{"n_layer": 9, "d_model": 512, "n_head": 16, "n_kv_head": 16, "head_dim": 32, "d_mlp": 2048, "vocab_size": 18652, "activation": "relu", "norm": "layernorm", "norm_place": "pre", "norm_eps": 1e-05, "positions": "learned", "qk_norm": false, "attn_scale": 0.177, "bias": "none", "tie_embeddings": true, "parallel_block": false, "init": "normal", "init_std_qkv": 0.0233, "init_std_o": 0.0289, "init_std_up": 0.0333, "init_std_down": 0.0333, "optimizer": "soap_variant", "lr": 0.0128, "lr_mult_up": 1.27, "lr_head": 0.00646, "grad_clip": 1.0, "warmup_steps": 200, "schedule": "wsd", "decay_fraction": 1.0, "decay_shape": "cos", "final_lr_fraction": 0.0, "batch_tokens": [65536, 131072, 262144], "seq_len": 1024, "doc_mask": true, "train_tokens": 772500000, "steps": 6013, "dataset": "wikipedia_en"}
Each number is 128 + 32 x the weight over its row's rms, rounded and kept within 0 to 255. Layers, rows and columns count from 0. Numbers have three digits each. The size before them is the row's rms in percent of the matrix's.

# up: layer 4 MLP up, 2048x512, rms 0.0333, rows 1893-1992, columns 320-383
# down: layer 4 MLP down (transposed), 2048x512, rms 0.0333, rows 1893-1992, columns 320-383
up1893 105:097146115156116150131173153116139146133064110178105110170157078103152145121127175176109156110104171155067142166127085153171175131154133133178059082124102076129124176146150121137124101142171117
down1893 103:131139105092151087107145126148157119173149178137187102096105144134081149093037119154104122154149138111183154131128142116083125122141109136105104125151120169094109112068103093105106109167126115
up1894 099:139104111134126085156167143194167188136132153122124082155184123136101066087106132138109123025138109145151124143134121145105102129149085172194111162094126132101120100175035087101117103132138171
down1894 105:127098152119075135143138122095126074141127172117138133109087150138122197172136128127104139156176119111135116146071178096128181120158124096112129084195096175175144085159174131112143132150139115
up1895 099:157115087095133115151077108100107155127102108124119106124127131160123076142111083158149138082100153080109080128117154044074100158100114121166139132038145128157155116182153137101150150105137129
down1895 094:087161203163076122140121121213154093128134081105127138143076097147122178126101233080139101158184180140122146087112102139186108094079153108086077076171091118121152141145128118143108103166088187
up1896 090:157128165141132088139074133152167114124139093180124067120122116143106099116158127184082124122062128173104085136126158157085145148130153155088126084130093153095147161115133126118132162054099135
down1896 090:180095187126136083049119139127151090059158058142124159174131152073169169114118147106122115122163167167102121072163155128125153089128061142111158115097131150160149136156179138116132182117183145
up1897 093:147078223130166180162100197128118121161134105060151141131162076125154100106134134139161167076127112117147115169153163181134165095113149114139143121110093141108099145150100108099165167166119198
down1897 090:102128120192119068178133067121127127083128133192110157166111134117124130136121128131157102154189170147130141131166090158181123149171183098152166105149136099131132143142167082132164138085181145
up1898 087:191051131159103081097159170114132144103156097136124150150011130069072107111069128134063111147090164142092098131126036141143161173118134106158088074139124120135118169201173111148149079105099134
down1898 088:101147140125136189112095140156075094102158104132142111179132109146161117130096140149199157152154116126131200139104180069157136144134067127129110146109094125179096120120113071169118151144190074
up1899 102:117110107126054122084177081086135131138150162129120092146164118138127156119061162139078120128123118131168136140220068084103124171154134078064107146123096115158130158130104122122172154143132121
down1899 096:095153154210136062147116203124100123098092119124121146157104060106091159129127194135140098112147092114080068115163112165099154131053133154097156089144157130094107136127112100114121184091092153
up1900 113:138135130157066087161129126156159117106093114161134215152091132129074159114090115172141163107098185100143123181116165145102119099136118136051184100133158150120107140112112139174188106099133143
down1900 121:152157140123119131159174131111170130134153127071123095093122119134124183106107126064083099142139052136174120116112141219095114118215148126129106129104108182132146144142154112093129105147125150
up1901 102:123091133064157087190147108128127090168092165160092153135121143165105099098160166133121115121132158142138144111110140114128142128088090153193123134164089092104191058167083116080150165161097136
down1901 097:137154133148119157184122158110095072138106169081132076100122157122110129083121090143172113112090190178082136121104054147122136101141160095052109191116174134157122100107148114173173093064117104
up1902 098:108175108132117101150123113112114121105174120164143123113155085174151134130087112145164099172070104121119119071134087186174132173120135108140159039105102173173112144144130094160100117088100171
down1902 100:121164144158110103135126120105129099119154140177157166173120204187120172120120158166088080107100104155173092176099145083069093133113096142133109160139150103084142073105135122090118138144072194
up1903 088:137088149121120113087150084123152143138207066129163139086145135144126145090128123184040111118170095184069160139122097133066159109141117078110134163193112131132092109142110087107102192109103130
down1903 086:153115165155097131159110163100141040123105140139155108149108144107162124078162182091169157107096134075154101153168143147159099122140113185083125143051115108164139157106121147138097000149156122
up1904 085:052165126118105135133122182126098108120169165165087121096208166126182095078114154083129134130118083144145140098146162107142180168128097097076128124195093180149126159110157066097123147106160117
down1904 082:165134131131135125151062095151075112167151091074114160133087102071124234121100097182118138150069133124122147104152135131115104128134109109138182141091133158065126143169139187157120148125135180
up1905 099:141165148112154104088140163128082119137101104157137190141110159153098157148113114116095141141135106105099095144146115131160120113092092189118139099169114169135101103136134117151175133139105113
down1905 096:133134130165143124158129140157133150124133159149165115148095101151194123127140192146126119129181134098073111113098112170108191130115151139080092131182137100161129126122139160121167134169146175
up1906 091:135136157187133089107160117106064210084125083066214144152117134027081120150180088129187125175091111085097145157108119126096119089146134057155178145180122129158138193128126129131188168111119128
down1906 090:144091089136090100164195149139147087126117201117125187132161133118170121139121117147085125047119091132144152130072104081112099184112104132088139107165148155131095134126114188143148103138107120
up1907 080:100024093154119140087125135134190124134145170074141130079135146169155151146085153093191094077140110110086093158152089117080175100088166139111146092167119115128190134174105076134140120118088135
down1907 061:157154119131111115146118152114172113106101088191168105141165140099094101169107055171074120108130113130141106152162065066149134083081198141091087144140092173167090169151120135127134076155164138
up1908 109:154126091130190136117016141034133122075124073133084099154077112128124147175174204122084146152123081100151153161139107137103116050145055156116139144108131133124108088157136121144119161132109119
down1908 101:138115165179064126162182171162074134160131181150164144070104123122141137095099200173148058065126142142104102115126188166112166132102164082138105106095158079118136188087146122144130110131105135
up1909 098:157138133114091108156155120113094180101134113103182135129113105127162134138142113159118176139130114170139169143092153105115164175104135111149153097160154085146124118096104103168182082110124179
down1909 100:165103166106092094120082151170175157110124126137181124075079085123096171122123105152107124154179087149156181112171098121155173141129084094157119105105132133117123150116089125156144160121050211
up1910 105:112169075147094143105170137057153119158078146111114168134126152146089064185046136124101142136160182107162161081147121109114124124156121175146117126093047138137122128143121068147133052093137059
down1910 112:144103128059163122083127096113063103113120114157110152077106125112167213206112153217113138151119092167177102159108143120183109136119143183126142183123111140140142089079159157100134163106112102
up1911 103:115100145180133173113199137178130070166169163109105140178090129121099110106140146101113051129135154098145164163098127089113093158082134115173131197190123155096082107119081135049142118160116129
down1911 108:169165147098105145166119119147171123161117126142062132211158130116131122138128118120118177113097101152104091178107141090142129141132118156167153115075127111164085121081166077109127185157116150
up1912 114:114137145131085102084144164110140139110103079111136176112145117163166168125122119112161118174193090196171096148160185130137137109115120139097075104182140135114121121109096097098165135125121159
down1912 114:146106174058132140132151135188156086147130184087085090132076135113134132095158131139102157091150109067117155137100151112111127136098087143149090131119100094145080160131150104097126120167146105
up1913 096:103161133194041087137126105115117112166142144173191123165111180133168132083094061103104169133115100189093118173124136117129087133143092167133164109124170167140193106118192163143090120111121168
down1913 087:159110153121185180139142100113128169082159163099124146081079098104137141154135140191147154124152130132113154090112125149089143102101152116164147115114108127186096126047123094104160136073140088
up1914 078:105120162143153087137174123157091143112187123112160142130134112131182118155136134147164155123144080090130136102086133116090123060112133102162146150139120125146122153142168106156103155134144153
down1914 076:144165126110052152112102198174111104148100115139067081182139098127100079111087163138114151099147150181082120118154059154076138150117132148086144138138184117124124173186142133078173108197111124
up1915 102:087103177085156141167050114143065161132117116129161063134147131125142100148117078182126194126177134077122170137108153082172138155129102125136111142152149172126134128112123113149144188126142121
down1915 098:129134132147054168210126160096111110135139077163116169129145096116219118153117125136141116159112066157097094172133118175153119166155146112130161124145103131110203087118157138102090141114048095
up1916 098:147075100120141133089122131140117125154169131100157044127115130147133120072107128104142127173135140108179134147207130090136104108131091182099180088105176130120135120081129113091121127079102149
down1916 097:085174102080072109179127108164089150131147148105154146118139171149085130151145098104064142124083156127121095158109112107197144170120103172145107167132115145181091174161166147046087145144063155
up1917 097:199207115095117140193102181121111100168057093039119106143203077137164133106155090043087147129126093134146173102150162109129135128142185153108143132104164137160135127169162136125164169162128132
down1917 098:108097078131152112076126075115085141109134145140086188129175150137165094150172154142140124118114135113094167125101129128141138139158070088172086107104139112149104159154138081144125099161115118
up1918 112:147126124141144137078132126090143166127114214172159128155090111114123125087126170105072164091161156090136167113136057112088168142090163105104106134117155113167172139077182121115062178109096112
down1918 105:120162096113115109136091141166090195093154115153114151138166155126145122101125132178189186186153183104079124168112161154077126127060083102117161122114129106107119156107081103152112041094241095
up1919 092:164104165121076063132112113092127136142101133113100118115127111181187146144081164113122083127082170156129120168124173121156130102087153184168146098131126152110116160171101129163094119127126148
down1919 091:146123114105108117164194058143107093147166109097148154162114092137097137149122120097155097130146092087110160142098154060107109126121147117097139175105155093156145108137124214110088168107130123
up1920 106:146120094081177133102144150121181193072178109114115140144118169115102094184149188142089130177134131109104152112150133167134064174110100177126101084132116108152121119053163158156148093192133157
down1920 100:105073136151101093135190102109103107157086164075142109066164160091103104153155139120126133157167212179127126102122196143104140149163171017174149137137168183151193145127151153097148169156119179
up1921 094:188125108176158161110078110100202120173087149154068111107102114143098186124151143085156172101100165137117195162128102069118045189173115154155112136101120087158147072133125157138198110132145118
down1921 096:111121122072138091094152117110131167131175151127122083121037110115098115087100115047115130112148153153119133123139113121187243125151073080116175141208124098134075167083138178138129144114080112
up1922 085:121101143181141146144143166122109212153108087167160158085170122125135133098057086109126124153112128131054181105095087070150099028154061125107126120117116084130114170141180135198110099143138066
down1922 084:051121140179187135169136131125096120129142130197114142142107167126087117135139153116163082083086084164133105165102170153148148067091088131100137125106150172148121081099128175121132087097071118
up1923 109:205087072137153093079109115168094170128148072192108135120117096122133073166140218135142188104120138134137139144075196128039135144128122078192132135164164119127152142130097116157146125126121104
down1923 111:117149166107119204118095137170164127115080157121131078119172104117156103114097074113150076090118083141113114129043119184148139176154069165141119087094114119120094094168168160166154111139141115
up1924 075:096097098069176168106149113127146171076071077168128174163164150166093144140108119168086091137109121181094151088186146127152122140164065093160075073127130175130138165124123113218085135085119163
down1924 062:125150139139137081141130103159124153170152097155112076103139201095111095199159110132106136154137140119135095180139149084115103123103183108116131135090113123148109078164083187085103044165140085
up1925 113:111141140112153095147127163064129155045068108103156119164149126130161157128145080122168152148119161073097157131117116107109118099110129070108120135119130119149049125124162084103143140121105068
down1925 116:158140152074172168158143078160133091051221109089129214196169136145095157144102132139106146126148177112127179139154169067158132046145119104143142147084189076127108161164196111141126138157104112
up1926 092:146150168160140171127152179166111104179095156116158106161161108121155118150146125110147175138126150127115095096107104179148162091088133137141177133118170121116196096116078134078139147086081147
down1926 096:127122123105086104144138129105163087148170144133087132110160110110066186134092137148117117135135131150107132108138143134151101127096203102093117109096165119177173137123104085102076097140208149
up1927 080:147156153170160131062101124132140079084050145179098123144149151148122092143116181149119095158064164149069191154117149115124157092151116174134136148120180103126165119126066149139127170129081183
down1927 078:132135145116131086090139115150094147182151165126173139148110095139172136105144054126134152099134113107109086078126138166101151091155127128106101120092099099082124114142164181113159153073113117
up1928 080:113094087131092152141141096174194112121099117153077212134160140152064127158132106121178086146087133073117183098109123123150167102150115184148123096146088182133097146124167129117141088120129142
down1928 071:132108161116139092076082127074148144115174157160152135146107132080136114121179153160132092102133131142128160163197134187085071129137106111158147099117143140185116112148082171117134082151145146
up1929 103:147088176101129160116124077120071105195134103048152216132092142124124116152130147133152133108086164043127122127151130003108140144096092075069154102131178134139093163126101154151140104140126135
down1929 093:168172110120113146097146169084104111167145176143101058124205137150141192163147092163125153174132132139142154113163187137145166164130130119161134100172103139199130151198122111126138169139124120
up1930 093:162176138149105175198093149150052162143091156112144108106182134087159139103084113141181108085121135091078117135147133099037154140097118104116103144123177170133095166128114100185165093173137129
down1930 095:117063157153092103102147102154120170092126100185188131159098063103109141090128130116087096128141132167125130143044088113140185139138143114117144108127124085129167108134165055140144145173152079
up1931 101:118095166175152137118110132116090145093176115163082141111083178206143103112120086171099117152107137142169129121192119102099127171091097181147107156087126127186122091135123134105130156125120101
down1931 096:103139143160179120180148107139150164097101148106101131091155134113119075073164119152193169106083126163089154146152101147050154145109167144145213119128153081119055084108137083141138136101155194
up1932 093:106148106156102093154093118161126150088111157097144154088142153153118137092111157102150190133077132108087168138156124159166112111185091169077083115193116100142085122114115157133037114089137163
down1932 094:117148119128147138141104085152133091140095089127177154158151107155096092099145130161108133164178145080145125179126097099121183109106163100092117085125182099138105194095169132116178095102116178
up1933 109:138163148114201156146110114207070142103115070132132116131130145117090111138113162178136164092157146090082081188172120087142112209098130104129149144160139169161172141158121150135126122152067119
down1933 103:141151119190148153160174101065130079146123172073123131093110123087170139074087125086123091106147131145114151081132146143134136087102103126152153097118098106123146143020152185087124145145152146
up1934 091:159189117096098117100152073177097123097133098125094138128209138137169106107112204127067113101118159119108120088146117105112132092115048064155124164100155128107129071141139156082061181110119114
down1934 094:131129134161097158164114147091168137084169104164161160177111175089182146065166151083133209087134165134149111149141176180213112170125153071088108179136132123180050163084127119064137084162147128
up1935 114:133128120143131164115152106136118118117155133096130104145095146221161109131114110157130152139175139160137124160067147135175093121099118118201082120167111108160138119119025139061077110099115126
down1935 133:135139124139117129155155144115139190134107175091134124127059115115103122149097084118118128180155146096107132110115193150143078121139124137135111118160135167153219133139188144142162144111117090
up1936 101:084057104140095158124170081096160134070094101150116116118122141081112115150136184130109143140124146170087193048136150137120118085127207133102094148129123090172111080045073089105154119157118063
down1936 094:120120158184102175126115140068185163153170140151153165115138148103132149142154161143047163093158097151170077148185131087108051166154125082147183136102118131098135186197170127127097099087100109
up1937 101:114130136096151109138124123099152136089135107171094147074107097160104143124128147173099127197126146121110098137131184126108146096094169141096116100158121107127119152106068117093133081106122146
down1937 096:195092097137155184112216112092128155139131103128085171149104128104135117158130090154123148066209155136160082148115099140177153101120121163099144160088160154153098108147152141152147118084123059
up1938 098:165113165120136101131181105097062133112128155104183194090092129084043147105177104119142193121180133155189172109153097124176109121077099134061136214062152126141159093072117128074120127199142140
down1938 108:117140131116137075167103087182092127121172062101085120153074134168183109136185158180136175135072105120160127083123108158161150142150066111131143143153153183122117144177126137130153112110174098
up1939 078:099108116135109161094139171135115126164141149108167114133107087097162101164137126119156168106091104087107149175094077128143118185163158088147112163126163084128123127165125132104117158121111152
down1939 066:140160113106144151190140122087070118120165115149076128150105109107105079149158077132147097158149131219131106069158138098149146081077163149124118058073141175137162149076138115067176092119096132
up1940 100:125069159124163171140144110150154140078156123069081140168102079074099053157115145052063098146121138098098143137090104084149096129140139126073101132088108150122156097091073189188124115109112156
down1940 101:182139132101132036095126096059130125137056154161128140109162193128046096167115137147129143111113122169147127161132169172042197076116071146119101116175127097135224079105118169097161055165172069
up1941 112:120118182152086085158164075195168126112131138131106158100116161124090153081156160130176152111092148087150108126116111112137075134195186195073144133116132129144078127173124086121176162139164159
down1941 098:141156062098082184129163138103185136156149165162154124140158109194158108148170150105123142159161102190175130084120127138118205159176113133147102157180128110149169154099109142116178143100173130
up1942 103:071113123076086093107127109135125160156117099143101102127040138175160117075150226177121121102095102138120157169191088137153084135158161121159174118126147163132092193081106054128109073120080138
down1942 091:191144129141180105118121079156137079111137125093119116114128114106117185207111100130075093183129128126160194125170141104100120072065139077117156192149137141129141140114123089134088183118179108
up1943 098:171142178124157128137161049108150132168097103162090086067087111158124116158092148166184110132092147158073071120157148105195117069104174091081143149119126189126099095135137132154099073115134135
down1943 105:130108136085155093104131094129092101093056132112167116118068122146135148159117118149192103136177151173118123121140137048152159136143105121129113158117086114082172183179146144106168109133075133
up1944 111:142070108117078131143105095130163201141151197100142160138124144156144085108140160108160144133143144150163178107153203112080113174132150102098118129138140126153082199144109123068129149116147120
down1944 110:095181116118138190182084191085145114063171070074118107071113122145148169089139143142110127154096037156098083145118144119151153128162094164145095105142127138137118089181112136126155107151093146
up1945 094:165110116028126116140119108146165177136148111116127097114129083131086098144102030078119056110120143115042149127135147104140129087119138118151178115109084093121142111158155114131147081124132159
down1945 088:133084128158109074137141090063192098154145156145165069138116108112069144162167180177139198107152099165123142147183130138109103136109144095075126088132131098112122178104113094160169178094135198
up1946 101:100127207109120069168174150137113162132182077098182167138077141094088139121089148122134108139171196152098096110121090103112194087101169110164143079169155135189188157125076105129154127152135120
down1946 105:165120086102137161097115110146127134078149135122158136082166102152141150152172064136138130147117130153124162178133155138102118125132158130191110064089143123041166136098145100139113151110162120
up1947 111:145117165119054105109134170137163137091107152092161098090163154128085149153147164106062104103104124103127077126131103097077132149144093156085129118062123113133115176060123153164124172060080056
down1947 108:118180107168156140129165140114157129144149120109093079145108138127148202097093092114144157147119120148179098157122119116099099147168164095134148107178195126130121097113146113140123117159195116
up1948 105:130136113102091153112174098140129111102099158214094137097084145158139126134082154130148149107157081221139082066084180167154089158083148093125084155136073097151093085145148144173124110096112150
down1948 104:131114116134111137110181089161146145104120102120128189092118161169147141157103123159081094140147125074164110122121144101109150106180111086105089139070121130103105121131087101070058105161065126
up1949 102:148095091089100124109090129141057186158175138139116148169133170134108100082099100150127098113190129101099147088115155139116108192113100156109150176145146110120110124186116127132178089165136150
down1949 106:152093126187123110137120123125111083136142150172192119153138107136127082161106089084160121101133153177134135156163087100138130092124117178170204147163116164151168139138123097145129153073171115
up1950 125:085120163039109145102101090176154098184130153072083122024111121133106109076130129191141048141209142142057150121114130103135179199104169087156151159142098146175167127138161122135091124098117150
down1950 125:110110134088114143080168090136094114096079165127108110076167118137180124140159104150145139199087121119095104122148086107163169213163208120142188125068099121094073148113181133167149170101150160
up1951 086:132116121078068135066200170109117161115163092077126104119147162153109131165127019142098142192170118115153081153187139165074149149190160128053094085106149187153106096146152119172096176098125162
down1951 086:147141134177103127207112135106076156084064114157137137156112094207141074087117147101121116127124106120124104118121159116166120089147186130182149141123111135174156115130093168170179068140090126
up1952 101:099117164097097094120110077082114115064089125144139178170093106152095145100110102107147123080136128106155068122161175105117124156103126085097100148105127120130084156118206152144068128097054130
down1952 102:089112098107169126136140164146129139147179103167101102198103128109180138122184131150138162178145119184126159125198110161157101090170123176138159100193106166139102140107106111162145141183173193
up1953 114:112105108071121144117126143131081126126096110155133177169124134160194071151139141125083199120193072142101174112122087127126191199155095135136112148077122126151132148139139092130145117123121100
down1953 121:132111177119097113166131117129146090113128133076169089149080100152102219144131087140156148096114136178155098162148104074152093102096118088103132141159120143130123196145117099130140158182148100
up1954 079:110168159109166097121091135156159125157188178038085193174059096107121081144169103124163112142117107083158153108111152147223169115074133147129123111068145111149132109137066110096121169153126154
down1954 077:110149107110132154120152167121060111142148146227147103098191155150138157161153154120143177160141131131121128122129077079137125149129114180143110128112161119119164142115172184170153141102171086
up1955 109:111109159165126101142187175155095150157161121137135134168146173188159072102193091142139074119097111129149110124152098131127113182110197132122126141134126172151089112095155149111137126072164146
down1955 106:095117105122140148086073131170146087150102119135113075085156105125093134183146104164142138148136128135130166143191153091154146138162102166114164108164096123129090116116136133146144145130124121
up1956 104:113189145106169109107138138167104152149162152159108145105104166131126146125199127173091172110191132126143146177123145132161146099076137113093145078084146148137178098126129118043122164164090171
down1956 107:109113115154198156119131128119190098134155118091133076176150071081129128097147129141115143106128106153088128069131141053127074154112101176152128119062146109100063180156136031177116091095176097
up1957 100:106115149107112149121087139137239132110094126156049159210156103168129146127169168083058098172127133135217183148090166181133156100118084126111119110148138154146120180094141140142111088085104164
down1957 112:149145148089162163096145110105143147160152200182163050123119138148116166103153169113112120117127142071077112127141123078125142131184125138117134103058188132107174120203166146134135153102160131
up1958 102:123119063120115171137124152116102148093158101148144127115090151087154144149206174143126149163101088103070134123178120149140103164156182125096075142189127153164117134094127100125046114107115127
down1958 098:152138225114135156134156101085166139122119131082151118123149161171067134163104158197084091156156131133145130145127079116140140099135134157066127127164221186117066151156125077110145139103091178
up1959 084:136123125143164191165162148058099134150104103084130122144054166146123112132188125100104158122122097112085144013128143127108165115173144154060116111146146112138131096116091137120126101148117118
down1959 083:075167143150137023133137117134147127101104113174145086145173127073095145141103110119129127091182133125152140208116112109154094146138171164152103135135138081133149117201112110135143110118107160
up1960 105:197161092154134129135144145117153154141106169075110134112102129125071110111148137104156143157099138166108100045118156176129140123138126107108141171105117110131108188103171166147195147183097115
down1960 111:106108087132117131097126087149096133132098157125121172168127168150124132174102123072182090126081156121176154146157162120122111145100092126155132074101148119116162135153094138101168137115073124
up1961 091:062164183165117118127144118092124106064158198132083170148104140068084185071143115182135112168116145156066145130075128119069196125105161121121109073123139159142139083152128108113164120070091111
down1961 090:162039064071149075098196148103150138107124120129130111144192100190089173129170090057149159157157166149178125112131088101147096109130147084128159167151106167131164150149136152129122165183159056
up1962 105:140154116130119114110103133176158159135114115135115125172100086132131090110186153128200144118153114099125203160160151088109159139117118110133153077119081165127149107107104129086129121116108183
down1962 087:184163141104097120137128104116173131121134124132103172120138174132172108124180122129101073091080080086140108157094128093144124109146154118181107166157144104215121101133147166088061142121076131
up1963 095:142148188127137138146070211100105181112137156100078116102167175222132132183184105115127158070092142137192135141084136118135114075185139092032177133161140122158094104060141184113102135215075133
down1963 093:097089149094092160128085089111101107222118166100207089063152173091125112153131124124054113117173108149129077090101160102107108086135088173149063104117146153079116178148160148168165134094102113
up1964 092:138145123125130155117086095163142157164088104143120130124115138096097103150072108090157160107107158067091153175155082148109153092147145019080098181085097116117097143176094129111168170132136147
down1964 089:187079132161136106161157125141088095148083113125156146124151160134137131127084124150123084139096048132123081094039176181136155156088129163131103118141149122099126078166152140142122086137136144
up1965 095:132141118147141128069177077099207120085196174170171142150156135148107123158132129063064162166159089089152151123200164076130103135137111168105137123138165116173140153140157131110149148170159121
down1965 092:124102108135127157129133125126126105149081137119150127127171093160149073125185184179172124162133146166136092113094120096129124129142119138178126139121094170134147087106188140108140151135067133
up1966 121:164180084076122147160015113090135101139092126101094137126122149111109142160064086193151072134161122130116126112099126159124169134075158164152127128109141107117157145174089130116148164152111094
down1966 123:159132124163143146098090103165120151177096083090100165108128129108178093079128074133087149101166166136116170115137187169132107069116099133123159148147182129125172179164098113097124149139166148
up1967 090:169119110179150123142122113187166128204125144110167075177098099124124162125130094168154125139170115129127173151152173120165101118097146158070088129085116145120170138099112100144150068152119129
down1967 085:110181118087123126087190157095085112148115156099128126104118146121129148156172168123147184097104154128143123139172099123133127158141161093151164137120151131130146152132125133135159116147134154
up1968 098:132088111101142089104119047071059084078077046111218113100149092177185113101101145073143131176152142107074127143110119074084141159167080058127179118114108092153124209118144187114105105096143163
down1968 101:185168105178159083144124162140157181132146180104186114114124147138115115145083124181110171143154085082099140109143105115116143098141156097109119168175164185106177129144126111127109173184097143
up1969 106:173164149129150130172108147160166094124103125112121123108102138125099135119146155122111111125111118155087168134121132063139146165158150120125143064095108130128141151105152148142131174144098159
down1969 103:137086133101107104022142072133101170076149139070085160104144145183181141158119099144177111160174161108154091139148112174103111120120086106116107203121076155124067103147137093132146115187163143
up1970 097:144107128120100128085145071134198131146113087150158196112102126147130129110137138148105156123113108140124117172157147120145141086063117104139129158111143111123136123184133113132129102140098156
down1970 096:030135148172073141153190135179072156124160082081094167177121184115070178087128109118123162124117113130141155149105146151126119112128122143055101074156104144194109161115095122105170101099142080
up1971 102:127149088132143155161162136122092125138152164124148138159104171183118119162114150117161150125140110138148139107171083096141138127204128209158108179104130152129167150083105108152135114183120135
down1971 099:094178124126098119162123160117175114155113142148141102134149121112128083154133168133093122098126099157118119115094100084124086145165121119096118103127091172080139116162085108137137129132121165
up1972 102:111139124106130119121134124131121122156161158120086127137134145149140119114085113128108069102115165133139100176111125101096141143119158159106136152100124168110156130113109151146130107160131142
down1972 088:104168159184131201118156134137134114161140092119134130087094154122154113110107124123162159119156115129159178127117164155166244156165083083129131134110153127163180105145119085132184149088102133
up1973 106:133094138187129137144101120107202134123093149150098159152151114104163108113121125118165106191169148124144107165094152113139162074099150116115174129100155131153116091099097115107114070070088088
down1973 097:124129127065127120129125116138207125179095081158102140143207142134173145198140124108115126051122134133174077126134125113105134120189134167110097167091160103051121148146146138147184173149138080
up1974 104:186147131147138134134112114116136122117179131093127170130120092176064161128101151136156156121170080131097124175134158083134106126134118125146164124098154110165127151126148121111110093109127153
down1974 109:157135138130090134058153179154137168082079127095200132121165100119108058081166129141055156097141174124198090109152113128155129090142133143174195088085116067136147137097101087108114068103106111
up1975 103:151130171091107136169117057117086187115142179094165155108163141135089123101113090147142143130091106155117122111116135129143134089137108107104128085093111145107162106063158093080161131123118141
down1975 107:136151081123154196117138162153155118097124091198071146119128078114098132131155137150128119164158145104213095110125107103100080184091094090173082163135129123152103098106144111171090155164167071
up1976 113:113045142074184104094136106097048148118091120123109139120139183148144139133124137114106122117148082102113145111092072127161118109110132057146160120112159115140042177120146146097150080115116153
down1976 123:123157122089158168120154114141103089180111129124118067078131121131112059125146113092106114119115183086084071172156131153110126152184127162217120120093202139166162124144127126112109161133094201
up1977 121:083098063139137128126097147148094136167057151070158207118152083114119106146110162125168094065188141089136113162150053127103098143121141146201085112180159122138100109186104118089157126129095168
down1977 130:123092125137160158126145133138069132094128122115132071122136155093103108146166078078069129199171135138113200110136116149143141159115105151092088125095085090158098153147155139145129101104073114
up1978 078:034095173034192140135140123088132171081119082157030120080119138092133158112158097167156083210180101110120151119154167152115122128135059076187147127097118137099181135137084123156134108117085137
down1978 060:211128123146097107176107179136142118129089148131150118201139159126078115093079119105087138108151123113120084164137108122159180094072145144143117100127094100155144142079151139144147134161105185
up1979 116:179131155105083111155145158111124148116132163081120125104135152129190163162120114086103117077104109160145167107113219127158102122127117124116065176198089115143076125109121128126125151107138128
down1979 110:153166148130119158189143099113102110126133125106079123178184125150162136127112202084134142098155076147099069146048145148155090125057148131102112148135172151125114118129148154098143163136136156
up1980 091:137108148123160140077131153087138149133156147155176127140145164136146137121127122098194121130123148148172166187131129149117081079164139086161129187091110136125135141157133139084110146124160121
down1980 093:093121146096159100147070143143102126150088145080170121062142141131132097101084137124146133096138118197132045174090138104094174105109135097127120098142195141185119118134124119144077099178125142
up1981 084:158161120108105156062127087118122117107158116162124115097102148127142149137090124159089129194089150132165112171129130121096158083164159103115135109168114156109148152146120185101133181169124120
down1981 082:120128149125125175147120168131113215124108155126218065192152141085094125128159218117120114103061107131099147078096148162103122114140084131144114066126129111158138163183131087187110115066117139
up1982 097:161108108143098103119099163104107144112128171135129121113168231166142138107122162094113157110085115087131081133197081180133117076168152132128094142134126192161100130146082110178152097089122119
down1982 096:138165073112105125171124092153160114133145106163106117098107068106119198131121075126151174115106148153109135144153100153146076109135149144145157071151160087114133098074100126131196118172183144
up1983 085:047164183155147094087087136131035133163121164153142160079147104097093082069224145151154172148142139126161170075137075114113098153158065131202165094191131100145132123066116106129183088133127155
down1983 083:204151116132094158185119160141134177133083121106087038198135140106092150175157120086217089095134125139112139130082157122126167108092221110145068130150138142107092087101126157102108093120053148
up1984 106:207172132167172139097081126159182098116156115086103090147063144160141136175159088099155092124140187138158176137155149098159102131124092157182134110076112097144179125130099100127142146184130139
down1984 097:141137130202252129088159095135149107123151080165119162138159164114134126102134123112142112175110179080090113114133158149108162135104118128082180117131107132122106113170158113141126078091088129
up1985 107:134168137102129123121103115119157133151232136127132121162158131111138130162133119182177200139147075089093082124195207179084138098162139104155169093128170096149154077124127088090208136116161072
down1985 106:144143141113088145148164164110106167123164119175068163101172125115095114155161132099150165145161133062114150116145160133084154120081118077094181081089174148076189091184110211096140109106119143
up1986 096:136173187091128118148121147090170141062083109167118149150115115106118090227120154125168105111119215113140071134130124173075117108134200170141141102098114170142090144124130154081128143121104103
down1986 093:086129152106154127114136096176092170153113121148132132123100091112137104083138117149134150138097095163104156184097147103156123174114121115146108191071123171165098137087112151078162079130080108
up1987 104:097071163127111141122150108187115159078090090118116146181112137132138086159132036130179129178127176067134125101196178135089092127097183163121151102175112140140137174082129083139153138077064130
down1987 108:143108131078088172173120126110180115131147140141113110111151051105099109118172160121087144176114121146122117162100200119114053149094144102063152235130168182069123200170127123142074097092097159
up1988 107:091094130163145125155154148125169113103135131166144080071128171167073140125111087054139130171183098145147070130128094151140114171102151120108107112152149135141144139152106104172049160134078103
down1988 102:071115141064135114132105136158169107114174119124124171169120114116147189148126210170178142141107158144139141133119121123176100154081161159147061065138070102135115064094150122124167115202085128
up1989 083:130147135204193091170162146099119150156155057043137142143184142171141100145135127160149155137140166123136149121121136130160148105107117151135124116133068129104158150104096101089109134176110103
down1989 083:131094088172080117142088174151168134156115139172124099115174111139082106144126110185134127153101156116133129126155057138122138130153159129064116098127178140180097101113171076100127129143073156
up1990 098:048084120139107095160110138081124160150153088137131194133119072185170086205121085114122077112123124134164103142157183086123113153087126152076111176096117162116095097110099114014138142126090155
down1990 107:130129062129157117085104078148083086098128151112154141098150112050124122115181182155181105124057143096174100182108121101057094153077105117154109139122166089079173089170119147115153126123115143
up1991 121:141106080138149164175172147138070117130147108111126135127180136117126116103115062144133119140110128188102062130088142143177138047161142083111121116075064111130160140155072130117128096123135108
down1991 118:182076119136042169172176118132088106144148136137161052113161103127157120121122131130075140135086160147123125146171115146151103129063169095140125124055126102151154109102095110188066158079155115
up1992 109:130212118167110118104177164128126128160121113155114179124085079159050108120108161118133124182077122118130135126069126101127162094065150180144165178082162088125165143115138084103171115105100157
down1992 114:158050128085164109127120193114150088057151080150153086101162141078099177133091104115095103135141121097126100173110156099178117115122093126131108129077094128118129100088103150128114110095106139